{
  "norm_place": "pre",
  "norm_eps": 1e-05,
  "qk_norm": true,
  "bias": "none",
  "final_lr_fraction": 0.0,
  "steps": 9009
}
Each number is 50 + 12 x the weight over its row's rms, rounded and kept within 0 to 99. Layers, rows and columns count from 0. The size before them is the row's rms in percent of the matrix's.

# layer 10 MLP up, 768x192, rms 0.156, rows 379-433, columns 64-127
108:31 48 15 65 49 71 51 64 42 27 56 45 40 53 61 44 53 45 41 60 28 53 46 67 35 74 49 52 44 39 58 55 35 52 49 46 44 35 35 58 47 44 51 71 18 38 61 58 62 43 46 47 57 51 52 25 45 68 53 51 60 54 42 30
106:59 44 49 69 45 56 43 27 45 48 26 62 59 45 36 36 54 58 32 50 68 20 40 69 56 44 52 65 64 48 54 46 64 47 62 44 71 55 56 58 78 48 64 53 41 46 60 60 55 60 50 49 52 34 46 65 77 57 61 50 59 41 42 60
097:48 42 41 45 49 39 42 35 62 39 62 62 37 61 82 60 64 53 58 44 45 37 61 36 15 75 45 49 48 45 70 35 56 34 60 44 39 42 40 53 24 53 51 66 59 42 29 33 41 70 52 35 47 53 44 33 56 40 40 45 62 46 52 39
090:67 28 42 60 57 67 56 46 53 56 34 46 39 66 62 51 59 50 59 66 46 38 71 48 57 37 42 47 32 60 43 48 73 35 56 37 53 49 68 57 63 35 55 51 47 40 50 34 51 50 50 63 28 52 61 40 29 35 63 43 49 54 38 65
097:48 67 49 67 49 50 47 45 50 42 33 39 60 44 43 32 66 51 60 52 54 51 53 54 43 41 56 43 55 24 43 35 41 59 51 69 43 54 62 32 46 47 31 27 58 62 45 46 58 47 41 68 65 47 52 45 49 44 49 56 64 73 69 41
098:50 36 51 72 67 40 45 37 34 36 58 38 52 58 56 64 46 37 41 38 40 57 39 71 34 48 34 58 46 49 15 43 59 21 61 57 59 29 48 46 48 48 54 51 41 50 79 31 47 55 63 38 40 63 39 63 52 44 56 53 64 50 43 48
105:61 56 41 36 59 69 45 35 41 33 51 71 46 64 60 49 71 27 55 32 19 66 47 37 32 54 42 50 52 48 54 44 43 44 54 51 40 55 38 61 53 44 40 56 35 53 47 44 56 60 51 41 63 52 42 44 38 56 55 64 34 61 42 52
103:37 43 57 49 48 29 44 26 30 33 58 45 39 75 36 47 33 51 44 74 77 45 33 41 57 58 71 45 51 52 55 30 46 45 64 66 32 47 28 46 48 71 48 49 46 37 50 52 66 59 34 30 53 53 58 51 57 48 38 56 51 62 53 53
107:71 59 49 57 42 47 59 61 52 52 64 55 51 35 46 52 28 60 52 50 44 45 63 40 54 41 47 53 49 35 54 34 42 51 51 41 54 62 57 70 55 60 40 56 59 53 37 43 22 72 61 49 34 46 48 37 62 43 18 74 35 60 46 26
115:54 27 57 40 38 32 48 62 24 50 50 31 46 57 48 19 44 60 56 39 23 60 77 53 48 55 58 53 45 60 47 42 50 66 48 30 35 53 55 70 57 55 55 47 54 44 49 67 54 26 39 45 26 46 50 54 51 47 52 68 37 62 44 61
087:35 84 38 48 43 71 52 40 39 65 58 43 60 22 35 60 43 43 57 59 51 43 71 61 53 57 32 66 47 49 46 16 43 56 49 41 47 37 65 49 43 34 52 45 50 33 56 40 47 62 54 41 23 46 38 53 42 43 50 40 46 47 54 69
114:42 29 64 53 46 35 67 42 23 15 66 52 20 48 43 72 57 48 35 47 48 73 65 45 60 70 55 42 58 38 29 40 52 40 60 63 41 37 44 62 50 45 47 67 41 42 73 63 50 49 49 46 75 46 46 45 41 70 46 48 34 36 40 55
099:42 56 70 54 49 23 42 61 41 35 53 51 45 58 49 51 28 59 49 43 61 69 46 35 29 37 55 67 59 39 65 72 33 28 63 76 69 44 54 53 69 36 50 37 44 51 53 49 64 57 47 68 51 28 48 32 50 68 51 28 43 34 51 63
100:49 53 80 49 67 53 52 58 50 21 54 62 45 72 65 58 37 46 31 69 36 68 39 57 49 48 58 57 52 62 45 61 51 59 64 40 42 53 41 58 58 63 70 51 50 35 34 54 40 61 48 38 25 61 50 47 43 57 54 56 47 42 22 73
109:60 40 45 46 60 55 44 60 59 38 70 67 50 58 58 75 49 32 46 56 46 37 67 61 47 46 40 66 50 40 39 34 62 64 50 69 32 58 42 47 55 44 41 67 54 65 67 37 67 49 52 38 55 52 44 65 70 44 55 46 51 50 61 40
100:52 71 34 66 48 41 54 64 61 63 36 59 55 51 47 54 62 35 65 40 55 64 62 69 16 37 42 38 61 57 51 46 56 57 51 58 34 59 71 53 54 66 60 60 55 54 47 36 51 33 51 58 42 23 40 42 85 66 62 45 48 60 74 50
087:51 67 56 35 47 69 72 44 52 55 42 73 60 63 54 49 48 39 69 42 48 51 66 42 25 50 31 56 54 44 45 60 49 24 40 47 49 76 42 38 61 36 47 70 49 42 58 53 42 54 48 56 59 50 26 61 51 59 50 38 58 25 49 86
100:44 28 50 59 76 56 58 77 50 34 44 48 44 46 65 41 32 29 63 52 36 28 57 43 69 55 60 31 46 48 69 58 56 38 62 53 43 41 33 36 56 44 46 45 44 48 46 23 51 51 55 51 51 37 42 45 47 79 49 41 28 50 52 55
100:53 62 57 35 31 34 57 40 65 50 36 56 29 32 74 52 47 47 60 61 47 68 37 48 58 59 39 47 44 46 28 70 68 29 43 63 66 49 49 53 45 54 39 54 45 51 58 62 61 46 52 41 75 27 46 68 55 56 29 35 49 50 72 23
113:53 34 51 71 63 47 41 49 66 42 66 56 26 51 56 79 48 49 58 35 62 41 27 29 47 48 58 67 61 62 31 32 49 49 55 64 53 49 36 71 60 77 54 56 50 46 31 43 41 58 60 53 54 42 66 41 44 58 55 49 60 58 63 72
094:30 42 45 35 55 48 52 58 23 42 60 49 37 39 31 47 62 43 49 45 55 51 56 46 47 52 32 51 47 51 33 56 32 22 61 50 67 42 48 47 77 52 55 71 59 39 68 62 23 34 48 61 53 44 22 56 47 44 56 63 72 46 62 51
100:26 59 50 57 61 46 47 71 65 54 48 45 52 68 67 44 53 46 51 67 56 46 81 58 64 51 50 54 48 17 64 43 49 69 76 64 54 48 39 62 52 55 60 43 55 51 77 51 68 48 50 55 57 68 37 37 40 57 70 63 36 71 55 31
091:27 35 37 39 51 37 60 66 22 51 52 60 32 50 50 50 38 57 29 47 36 41 47 50 54 42 56 58 45 52 40 65 35 47 57 58 55 40 52 73 54 46 40 55 62 48 62 39 34 53 38 38 40 45 40 48 59 48 30 63 63 46 60 47
106:53 28 57 58 42 52 52 24 76 43 43 49 38 49 47 44 44 53 62 54 48 10 36 34 52 54 43 55 48 52 63 40 64 44 68 42 46 63 74 54 62 21 52 42 51 64 43 34 38 47 55 35 62 38 42 55 43 49 52 36 41 39 52 53
093:38 61 40 46 50 50 46 56 61 37 83 36 54 59 61 37 44 57 26 45 57 41 65 45 46 21 42 34 34 78 57 49 42 34 58 40 53 41 34 56 45 65 52 29 61 43 46 77 60 83 56 64 51 54 48 35 73 44 47 59 38 42 57 71
096:55 46 23 56 56 55 64 46 50 45 50 59 66 72 41 52 47 34 60 33 35 52 65 50 57 50 49 54 48 43 66 48 75 51 57 70 57 66 62 61 72 59 40 46 41 67 52 53 47 52 52 51 43 59 48 52 42 41 48 62 68 39 51 47
104:33 42 51 53 41 51 42 51 66 49 26 49 52 68 70 53 76 48 52 65 45 44 43 55 74 40 51 65 49 49 85 35 40 40 36 63 54 51 65 36 51 74 47 28 38 45 54 47 38 44 20 58 41 54 63 27 42 58 52 42 49 47 50 53
092:35 47 47 56 61 49 49 38 45 63 63 63 24 48 51 30 52 51 30 54 59 19 49 48 64 34 46 35 52 65 60 52 49 47 69 41 37 47 55 57 52 36 57 59 48 62 56 59 53 67 38 29 29 68 37 46 60 68 37 66 45 48 49 38
099:56 29 54 45 56 50 60 50 47 37 48 56 67 55 42 71 73 49 59 48 48 43 61 28 44 55 43 58 34 29 44 52 63 48 48 38 30 36 28 42 58 72 67 37 60 65 48 34 51 41 46 51 45 54 47 58 54 43 51 45 52 51 63 63
095:28 63 56 57 40 41 48 33 37 48 46 58 69 45 43 62 59 50 58 43 42 46 54 51 44 48 28 55 34 56 53 50 24 46 39 48 58 57 48 55 47 26 32 19 48 52 57 52 67 45 52 53 49 70 60 47 44 34 49 76 53 59 45 56
106:47 55 65 80 42 62 58 77 53 63 55 57 66 47 49 54 44 58 50 45 69 17 63 39 60 53 46 34 50 49 39 28 59 35 61 58 48 47 54 64 43 53 54 55 52 55 61 45 52 72 58 41 63 37 42 45 64 34 52 32 47 49 48 60
104:60 39 79 28 47 53 59 47 51 60 67 58 51 43 48 50 36 58 32 38 63 31 37 57 78 59 43 49 47 44 59 48 43 57 44 65 47 54 55 58 52 58 74 62 51 59 49 70 54 57 53 43 53 35 53 55 66 63 72 62 64 43 39 53
101:50 55 49 50 42 52 54 56 59 76 68 50 65 32 32 67 49 33 54 50 34 36 43 53 55 52 44 54 40 49 62 37 37 58 69 33 33 41 35 47 59 62 13 53 66 52 33 45 32 49 79 56 30 53 20 37 51 33 45 75 43 54 42 38
107:46 60 30 57 56 39 44 64 53 63 40 69 54 55 39 57 37 57 57 42 42 37 36 47 50 61 48 46 48 42 35 48 48 47 35 06 55 36 53 46 55 56 44 71 45 28 59 49 57 71 49 43 44 36 53 61 56 38 53 39 67 68 62 44
106:67 40 27 67 55 49 64 45 45 61 40 43 53 48 56 58 53 42 49 44 53 55 58 39 61 30 31 53 61 56 46 57 73 81 58 57 46 57 47 57 61 52 46 38 37 68 59 44 38 68 66 52 39 44 69 57 43 50 65 54 49 50 50 61
098:55 79 45 46 64 48 37 67 67 34 46 51 44 39 50 54 59 62 49 37 51 53 41 50 54 63 46 52 59 53 38 54 72 67 59 58 51 50 58 30 43 62 39 52 52 49 47 41 44 44 43 35 58 52 64 32 40 69 32 54 56 31 63 50
093:39 41 59 50 49 48 39 52 45 51 56 42 30 32 52 57 52 56 43 67 33 64 63 59 69 53 67 48 39 62 41 48 39 51 47 62 61 41 41 63 65 59 55 39 43 51 66 49 56 33 42 80 50 39 68 46 48 70 49 37 51 51 50 56
103:44 45 42 45 75 64 64 47 45 51 21 59 51 41 54 41 52 28 38 61 44 65 60 57 42 53 65 42 46 46 52 36 56 46 17 48 49 64 62 37 54 61 25 47 40 52 34 49 56 49 54 53 57 36 38 53 41 59 44 25 35 53 47 55
109:53 64 33 62 42 53 44 40 39 26 41 44 76 42 54 34 53 41 55 50 42 75 69 58 58 64 53 51 43 50 61 46 45 27 54 60 40 53 37 59 43 63 70 81 47 42 69 30 56 52 48 65 44 45 45 61 67 38 28 34 72 57 47 56
091:52 21 59 47 68 43 57 41 43 53 43 36 40 69 57 53 51 31 53 49 47 33 65 36 38 64 58 72 62 55 47 64 46 60 26 36 41 57 62 31 59 42 57 54 54 44 34 55 72 57 37 66 34 70 52 67 63 57 36 49 40 44 49 51
100:37 64 57 50 56 45 46 61 48 54 44 51 39 39 27 55 59 28 54 54 39 48 42 66 47 31 52 50 51 30 39 46 53 62 62 38 56 39 16 49 50 39 51 51 43 46 68 51 58 46 65 28 27 45 56 60 64 19 34 33 39 46 59 46
101:44 38 55 23 57 47 56 56 63 43 35 18 50 45 47 33 51 26 43 44 52 56 61 32 39 48 45 53 43 46 46 58 53 56 53 34 57 43 67 57 50 74 53 51 63 53 62 53 59 51 53 78 60 43 48 53 61 25 40 46 64 49 68 65
103:66 32 50 54 52 64 41 42 44 55 49 40 49 60 36 54 31 53 44 55 56 32 63 47 40 38 39 49 53 58 56 56 59 62 62 34 48 75 49 52 49 34 72 53 47 61 39 56 66 51 56 66 59 51 77 69 60 38 30 54 40 30 59 72
106:59 60 40 39 71 37 52 54 52 45 43 48 26 42 31 33 49 66 40 46 47 47 36 70 61 61 51 63 49 58 12 43 67 34 24 42 43 45 57 38 25 66 67 57 50 49 72 66 42 60 57 53 66 50 62 51 61 52 47 63 61 36 34 64
097:53 36 46 48 53 52 61 68 45 62 53 50 65 32 39 54 53 33 60 49 66 33 50 39 56 50 55 67 60 42 63 45 49 59 65 47 71 38 57 75 39 47 53 58 53 43 55 51 23 57 60 52 53 48 63 56 39 51 63 47 55 39 38 43
105:56 51 43 44 53 45 54 59 42 29 42 61 37 33 50 74 55 55 56 30 46 58 72 38 54 45 47 38 17 60 65 31 61 30 54 46 33 44 45 36 48 40 59 67 48 63 53 42 60 34 44 46 21 41 77 33 43 87 47 67 34 39 59 56
104:65 53 58 55 32 44 46 65 50 54 59 72 65 40 57 54 48 64 46 60 58 52 67 38 62 88 48 52 55 54 38 47 44 36 53 62 55 33 42 52 50 52 48 39 59 57 75 55 52 56 36 66 62 44 62 73 57 41 54 70 73 36 42 61
104:42 45 42 50 48 57 49 52 68 57 67 65 44 56 32 48 26 40 33 37 61 42 58 17 43 58 49 40 44 51 49 44 63 51 47 43 42 31 32 65 52 55 39 41 41 47 52 61 51 43 64 41 54 13 32 59 45 56 60 59 54 69 56 46
101:45 51 47 67 56 32 68 41 78 86 51 53 35 62 62 46 44 43 33 62 52 43 68 53 44 51 73 74 62 40 37 43 47 45 58 48 63 49 60 60 29 46 38 52 59 47 44 44 55 45 26 72 55 43 40 52 58 34 51 47 49 55 46 43
105:56 43 47 52 42 62 53 37 50 35 54 58 36 32 39 48 63 36 50 40 51 55 56 50 57 53 61 35 61 34 58 64 52 48 54 67 56 57 26 36 55 36 30 22 47 74 54 57 24 50 46 81 35 02 62 62 41 45 72 35 51 50 48 68
101:76 52 25 58 45 41 48 37 36 53 65 63 53 41 51 23 49 49 57 43 42 59 48 40 57 34 25 53 38 66 54 70 53 44 56 37 39 48 51 41 68 28 30 44 59 39 52 43 50 40 63 58 50 41 32 37 51 43 65 38 55 50 30 58
097:56 38 42 61 57 41 63 59 39 58 45 61 49 49 34 73 50 59 79 48 56 53 64 40 53 25 53 47 37 52 42 63 43 54 63 85 42 39 50 59 29 53 46 41 52 49 62 36 66 35 45 41 53 27 16 76 49 42 71 35 53 51 67 58
103:41 33 47 29 38 53 37 53 69 58 34 46 26 56 54 32 57 44 50 60 51 53 47 43 54 55 66 44 39 39 51 56 65 36 60 29 45 32 51 47 57 55 40 47 60 60 57 57 63 57 62 51 51 62 64 28 59 35 52 48 79 58 29 76
105:53 29 49 50 53 38 37 54 44 53 52 29 62 61 48 42 49 53 49 44 45 70 65 27 63 50 63 57 65 62 55 60 79 57 66 33 44 22 43 39 29 40 41 41 49 48 63 56 56 45 53 55 43 69 70 76 37 40 31 51 63 63 51 57
106:56 68 47 51 62 41 46 41 49 50 47 44 61 39 58 57 44 66 27 60 52 56 57 70 62 67 33 70 53 43 44 54 74 57 60 44 63 29 55 64 50 62 28 36 43 51 64 43 37 83 57 57 50 61 44 45 57 75 53 63 42 30 74 45
# layer 10 MLP down (transposed), 768x192, rms 0.152, rows 379-432, columns 64-127
110:67 55 56 42 45 42 51 72 45 41 56 32 51 27 60 66 44 40 84 32 53 41 65 54 59 63 52 42 41 45 47 55 43 49 38 57 67 49 32 41 31 48 33 55 42 39 41 62 44 52 44 48 58 82 36 46 43 71 43 61 72 53 41 43
103:61 72 35 69 16 39 56 50 51 40 40 49 42 61 38 53 67 51 54 75 56 50 51 66 50 41 48 57 67 66 62 54 38 36 50 30 70 52 36 36 50 69 52 55 43 46 43 38 34 60 55 62 66 67 42 78 77 51 63 49 51 45 79 53
100:48 71 43 50 50 47 61 34 64 41 46 22 49 37 44 54 57 52 48 42 62 70 56 50 40 43 60 36 65 55 56 56 55 42 37 56 51 61 42 55 21 46 73 45 48 46 67 57 60 50 46 43 47 60 51 51 43 50 55 31 29 54 61 53
092:35 46 55 52 57 61 58 44 53 45 40 52 34 62 70 51 36 48 47 65 77 44 37 48 40 46 40 37 37 42 63 61 34 78 57 44 41 34 53 34 61 48 24 40 40 72 66 45 39 44 54 55 58 44 53 32 50 58 39 58 58 57 49 44
100:35 76 36 48 33 42 45 37 50 54 40 37 47 65 30 58 60 55 46 43 63 71 62 37 66 37 42 67 37 21 35 57 47 59 53 38 54 60 43 44 45 37 66 50 47 53 26 43 43 42 63 50 56 34 62 44 37 40 26 75 51 55 52 39
104:62 45 57 35 57 51 36 60 42 66 40 52 63 53 56 63 37 51 47 51 65 46 51 57 38 51 47 52 46 44 10 34 33 52 54 77 47 63 50 61 60 55 43 59 48 69 59 54 49 49 46 63 64 47 47 51 41 49 27 61 55 38 40 51
098:62 58 52 52 49 54 41 65 59 44 59 38 52 49 58 37 35 58 59 54 59 50 45 51 30 33 52 39 30 72 52 55 47 65 26 53 39 73 55 52 70 52 49 45 64 66 57 49 38 55 59 45 56 60 37 51 44 55 55 67 42 50 34 67
101:42 43 23 35 50 45 53 56 39 63 47 56 46 60 43 54 53 41 47 51 39 52 51 43 58 72 36 11 29 50 43 54 56 51 42 72 41 47 64 51 43 52 44 48 61 41 40 46 44 68 42 44 50 60 58 51 34 52 49 56 64 74 63 44
100:50 60 50 55 48 44 56 46 48 59 44 52 51 51 57 60 43 51 52 62 60 72 60 36 53 63 55 68 50 50 28 52 44 59 71 47 54 70 47 42 47 64 36 40 46 37 58 49 58 73 44 42 36 56 39 36 34 31 27 55 38 48 67 55
102:52 09 69 55 65 42 38 66 63 52 26 48 45 53 52 27 54 51 51 48 75 64 37 54 59 61 34 51 48 60 61 43 40 85 66 64 40 42 60 56 53 46 41 39 61 52 50 73 54 46 35 44 49 44 30 47 46 48 65 84 48 50 38 36
093:61 69 28 49 49 33 46 51 67 46 55 30 52 54 60 59 71 47 50 40 78 45 52 43 50 40 39 78 47 47 73 43 55 64 52 64 46 59 49 56 42 48 47 34 48 47 53 58 53 66 41 32 55 58 63 52 44 58 67 53 53 53 35 64
109:42 46 46 46 50 39 54 61 38 56 43 35 56 52 42 56 29 55 74 59 24 30 36 66 35 49 64 70 31 44 35 46 76 38 34 64 69 60 62 48 47 60 45 65 50 57 25 51 38 51 73 38 66 51 50 40 39 52 41 42 58 52 50 47
100:52 56 39 57 54 43 45 55 60 43 54 47 31 63 60 19 46 65 63 36 54 45 36 44 28 50 33 68 52 40 60 55 73 74 40 47 55 66 55 57 59 49 43 54 59 48 50 41 43 63 48 51 44 26 47 51 43 51 55 58 60 40 51 43
098:55 47 78 47 50 50 52 57 45 40 23 50 54 28 47 49 64 28 69 33 54 47 59 48 73 62 33 56 45 30 42 49 36 60 48 61 52 35 39 69 49 36 46 54 40 58 61 46 32 50 51 53 57 68 48 43 34 56 49 34 56 33 58 71
104:42 46 37 71 31 39 70 48 51 37 56 41 45 17 72 54 38 48 39 70 60 49 56 59 77 64 28 45 59 56 52 46 55 69 62 53 50 40 61 59 57 64 44 32 53 62 71 68 44 48 46 74 54 53 61 47 68 67 55 47 63 47 52 55
094:41 68 46 56 28 50 32 53 47 47 48 36 54 41 59 62 48 53 53 58 45 69 65 59 30 58 42 29 31 49 35 43 47 55 55 40 40 62 54 46 33 38 57 50 44 50 64 31 35 59 51 75 54 55 42 58 50 66 45 58 56 47 57 30
093:30 34 63 28 32 47 43 49 53 65 43 59 36 44 62 54 43 59 41 37 51 47 41 61 35 64 58 69 51 58 42 38 48 48 39 69 39 59 47 38 37 30 40 67 82 43 54 58 55 54 30 44 57 35 61 62 65 52 57 51 32 62 46 56
099:49 41 60 50 61 69 29 49 52 65 45 41 43 58 45 47 16 49 67 35 55 50 37 21 42 37 64 31 28 28 48 41 42 52 52 22 39 65 53 40 51 64 27 82 56 55 44 54 40 67 56 26 48 57 63 42 28 44 51 57 45 37 67 52
100:42 43 44 43 54 66 36 45 56 61 25 44 56 41 61 37 64 54 67 57 38 51 56 55 42 53 32 46 57 67 66 52 63 72 31 56 69 33 48 48 54 43 42 38 49 63 50 47 52 58 52 49 57 36 51 41 58 44 46 66 62 43 72 56
103:49 66 52 86 29 56 58 36 50 37 21 33 48 56 36 61 56 46 57 70 54 65 40 32 37 58 38 35 61 41 45 54 60 70 32 57 35 56 54 49 29 40 55 45 50 33 40 61 48 30 51 27 47 47 50 44 47 52 56 46 70 57 25 50
103:72 50 50 74 25 41 34 43 40 69 70 66 63 60 62 52 59 63 51 45 64 38 62 50 26 39 54 14 22 64 62 46 54 47 45 43 54 62 28 29 56 45 41 50 43 45 52 66 28 53 38 32 47 35 32 46 65 16 68 39 76 58 23 64
100:71 53 54 52 66 50 41 51 36 59 41 40 39 58 57 42 42 62 38 54 48 30 33 55 60 60 48 81 59 58 50 43 52 44 64 66 45 58 51 64 31 48 55 66 63 56 57 57 57 49 55 46 33 55 57 48 73 56 71 36 35 58 45 58
092:41 52 40 72 73 48 62 52 40 48 47 52 57 44 44 51 39 31 76 38 46 38 58 48 53 48 47 82 69 56 49 57 51 52 40 60 53 48 49 48 71 59 45 52 48 42 51 44 65 39 47 24 59 41 73 51 65 38 55 44 41 46 55 49
106:29 61 46 69 62 65 46 57 51 61 65 40 59 48 46 42 56 40 70 33 44 44 71 38 61 59 41 48 54 54 49 23 51 43 41 62 42 32 37 63 56 47 49 48 49 57 45 59 33 32 66 34 44 55 43 29 55 48 65 50 36 49 66 53
099:44 62 52 57 48 59 49 57 47 49 51 60 59 55 67 36 67 56 66 66 48 39 49 47 75 39 76 13 48 63 55 35 62 58 61 45 62 35 37 55 35 46 33 52 44 74 58 54 60 66 43 33 60 34 31 43 59 39 84 60 49 54 42 80
099:35 43 35 31 51 40 63 53 49 40 45 57 60 55 40 35 41 72 35 44 61 58 45 44 53 32 65 72 48 58 45 42 54 64 76 47 38 54 42 40 53 58 53 53 48 50 57 59 44 44 46 70 47 34 60 62 37 35 41 53 61 46 45 42
107:64 64 38 60 44 67 35 62 50 46 52 39 35 59 65 55 63 47 51 39 40 60 62 57 32 67 61 45 47 58 52 52 74 53 52 48 50 63 63 91 49 64 34 45 37 52 52 60 40 38 60 53 29 61 57 50 69 51 54 61 42 41 53 50
106:44 32 51 54 45 28 67 60 54 55 31 62 51 66 54 32 33 41 52 50 32 55 53 52 40 37 45 43 63 30 56 60 60 55 58 51 40 60 51 59 40 48 63 31 42 58 30 40 70 57 66 80 33 63 44 53 53 43 64 64 62 42 61 49
104:45 62 40 26 57 28 70 58 58 57 45 42 52 51 43 55 43 58 34 83 71 47 61 43 56 65 45 60 45 39 29 46 50 49 59 67 62 45 46 61 37 51 36 40 72 28 29 40 60 62 55 43 34 28 41 30 65 70 45 42 57 50 57 63
093:46 56 57 82 55 64 53 51 51 34 57 58 38 51 51 55 52 40 62 52 45 50 39 63 44 53 50 26 27 60 44 51 43 54 49 40 41 49 18 35 51 55 51 21 47 72 44 39 53 41 40 62 55 40 76 44 29 60 47 42 48 45 49 67
104:30 47 68 48 42 54 42 43 52 49 49 29 45 27 37 39 32 41 53 53 33 54 53 24 46 63 47 50 39 50 38 39 44 56 55 50 38 44 46 56 59 47 61 31 57 66 58 59 59 50 45 52 42 78 64 41 30 59 73 53 50 50 64 21
102:53 55 49 47 53 36 43 45 49 51 43 32 35 57 38 44 62 24 51 43 55 38 43 53 47 56 55 47 58 56 67 47 55 38 84 39 43 66 68 24 64 33 76 32 47 38 48 58 58 45 47 40 54 61 55 42 48 64 38 28 53 68 55 28
104:59 41 60 29 70 71 47 43 51 50 56 42 58 43 42 50 56 36 53 59 29 76 51 58 54 68 53 33 56 58 63 53 44 50 43 38 33 49 41 51 58 67 56 64 57 41 72 70 46 45 60 77 44 54 56 42 63 47 57 68 48 21 83 48
095:46 49 39 43 49 46 54 53 69 34 45 43 59 46 58 54 42 36 66 49 35 70 30 46 50 79 39 43 64 68 55 39 29 60 54 53 58 50 51 25 56 33 52 47 41 39 43 42 47 63 35 52 54 39 50 36 56 52 44 39 41 51 54 61
100:45 62 49 52 79 50 35 41 48 49 43 21 55 23 46 37 58 50 65 51 49 44 49 48 49 65 59 37 53 53 53 36 50 61 55 52 47 55 70 39 45 59 53 42 48 47 41 56 50 49 63 78 31 53 52 78 43 53 50 31 36 36 53 55
101:76 68 65 55 37 50 50 42 51 70 54 51 37 68 63 58 66 52 58 73 54 47 42 66 47 43 55 23 35 60 31 47 21 60 41 67 69 62 43 49 52 47 41 54 51 58 46 54 65 31 45 41 46 41 35 62 81 42 69 61 38 42 56 49
091:50 50 50 71 74 48 62 52 46 57 42 34 46 39 39 58 69 57 45 52 59 42 41 45 43 53 53 39 62 39 57 56 23 44 44 47 46 56 46 49 62 34 60 49 70 31 36 84 56 23 35 33 63 40 53 43 62 56 47 58 55 46 58 56
104:43 52 52 31 44 40 56 54 38 38 53 50 40 44 39 50 37 48 44 40 43 42 35 60 32 69 50 55 53 55 54 56 39 37 32 57 32 55 51 50 41 54 39 42 46 49 09 57 58 24 41 58 48 35 43 59 45 52 64 55 44 53 65 61
101:50 48 53 55 61 35 60 28 34 43 55 49 29 38 70 45 52 73 62 49 59 45 50 46 47 31 32 30 40 55 30 55 60 56 32 57 49 55 72 42 28 58 34 51 64 37 48 41 49 57 44 48 52 53 48 54 46 65 65 52 66 57 56 41
102:55 49 49 33 61 34 33 58 51 36 32 39 46 48 38 36 53 45 50 56 53 53 56 48 40 64 70 52 67 41 51 26 39 59 48 62 65 43 62 71 62 43 33 25 47 64 64 38 42 64 58 28 49 68 32 52 70 44 39 71 26 53 75 31
107:44 54 41 55 48 63 59 46 55 63 34 37 63 53 45 48 47 53 42 61 49 53 45 41 61 44 49 56 45 52 56 48 66 56 64 50 46 35 55 52 72 57 41 54 41 57 38 62 64 51 46 29 54 20 41 44 59 43 64 64 60 47 33 54
102:56 32 53 49 46 30 42 48 48 22 61 46 50 54 55 65 55 45 59 73 49 51 55 11 54 49 37 76 33 50 42 58 45 44 53 45 54 42 60 53 51 47 38 32 56 71 40 44 42 51 47 55 40 50 40 53 66 52 39 54 45 39 48 46
102:85 50 48 30 71 55 29 60 41 46 55 66 46 50 48 46 64 21 54 38 43 54 61 56 38 52 52 32 37 38 62 96 63 67 64 29 35 44 53 50 52 48 69 62 40 30 33 54 60 56 47 29 64 26 57 52 69 37 61 50 32 54 45 65
110:49 60 36 69 51 46 57 55 76 39 72 60 46 36 66 65 53 66 59 61 60 68 50 52 64 57 46 44 90 50 34 25 51 46 58 51 49 31 41 48 40 52 62 48 58 45 52 33 66 44 66 60 40 71 38 38 32 46 57 40 62 37 61 78
099:38 42 37 49 57 54 46 61 36 36 55 40 48 58 42 60 79 26 52 44 57 51 58 74 78 53 57 62 39 54 19 58 31 44 52 44 25 68 47 48 39 49 68 56 54 47 62 53 55 39 53 45 52 33 59 58 53 52 42 41 67 43 40 29
102:56 59 33 70 35 45 50 55 32 46 27 33 43 49 57 59 38 57 31 42 39 54 56 56 33 33 59 53 44 79 47 29 66 37 44 63 25 70 66 40 52 35 53 51 33 46 42 41 56 49 34 61 14 64 58 49 58 63 43 43 61 70 48 46
109:56 64 45 42 58 35 57 62 44 63 58 77 56 36 46 36 52 53 24 57 58 46 58 29 51 60 53 62 43 59 77 47 67 43 41 42 62 37 41 54 58 70 51 26 56 39 23 47 40 37 31 52 53 62 34 55 51 36 35 70 60 41 38 42
097:44 42 53 53 55 47 56 35 68 44 50 40 35 55 52 67 45 33 35 29 47 46 48 43 41 58 44 32 66 81 61 57 56 71 67 57 45 63 28 54 51 61 78 33 46 40 41 47 61 47 45 48 61 46 36 82 61 51 23 56 51 37 39 53
103:46 31 66 45 60 47 59 47 61 40 31 48 37 60 51 41 48 40 49 58 63 63 65 69 56 66 53 42 71 58 56 49 70 51 62 53 53 54 50 62 74 47 53 33 66 54 56 53 57 43 39 57 32 61 59 46 29 42 46 37 63 45 42 59
103:61 56 55 52 61 55 40 52 45 72 58 55 58 37 32 67 30 49 38 54 69 68 54 46 58 57 58 34 54 66 32 38 31 45 52 25 37 58 36 46 48 45 42 42 53 35 46 55 74 51 61 52 56 52 24 46 57 50 59 46 67 40 55 52
098:70 34 48 68 28 55 55 44 50 56 67 56 37 47 74 50 47 57 60 50 46 76 35 48 40 42 29 37 61 64 45 55 41 25 38 56 50 47 41 48 58 46 30 50 54 39 53 64 38 18 26 53 48 50 53 59 41 46 61 42 59 45 45 21
100:33 34 41 79 59 36 48 51 46 53 42 40 55 55 49 36 55 44 54 31 42 48 59 48 57 48 51 33 50 41 58 59 59 66 49 42 62 51 53 44 42 64 32 51 67 56 44 53 36 46 52 51 61 55 25 53 22 58 63 48 27 60 71 41
102:49 53 57 28 51 54 23 66 55 50 41 36 37 68 65 36 34 40 60 62 53 49 65 62 55 50 68 47 38 65 54 56 62 29 45 49 46 36 56 25 45 59 70 46 51 57 49 51 65 50 63 60 33 48 43 60 39 37 68 28 42 47 40 45
107:39 40 51 40 47 33 45 47 57 66 45 39 55 50 32 66 24 36 40 46 53 49 47 42 53 81 40 54 38 51 67 41 45 60 33 37 34 37 72 63 49 44 54 43 48 37 53 37 70 48 68 47 41 23 34 31 36 66 45 70 57 61 59 54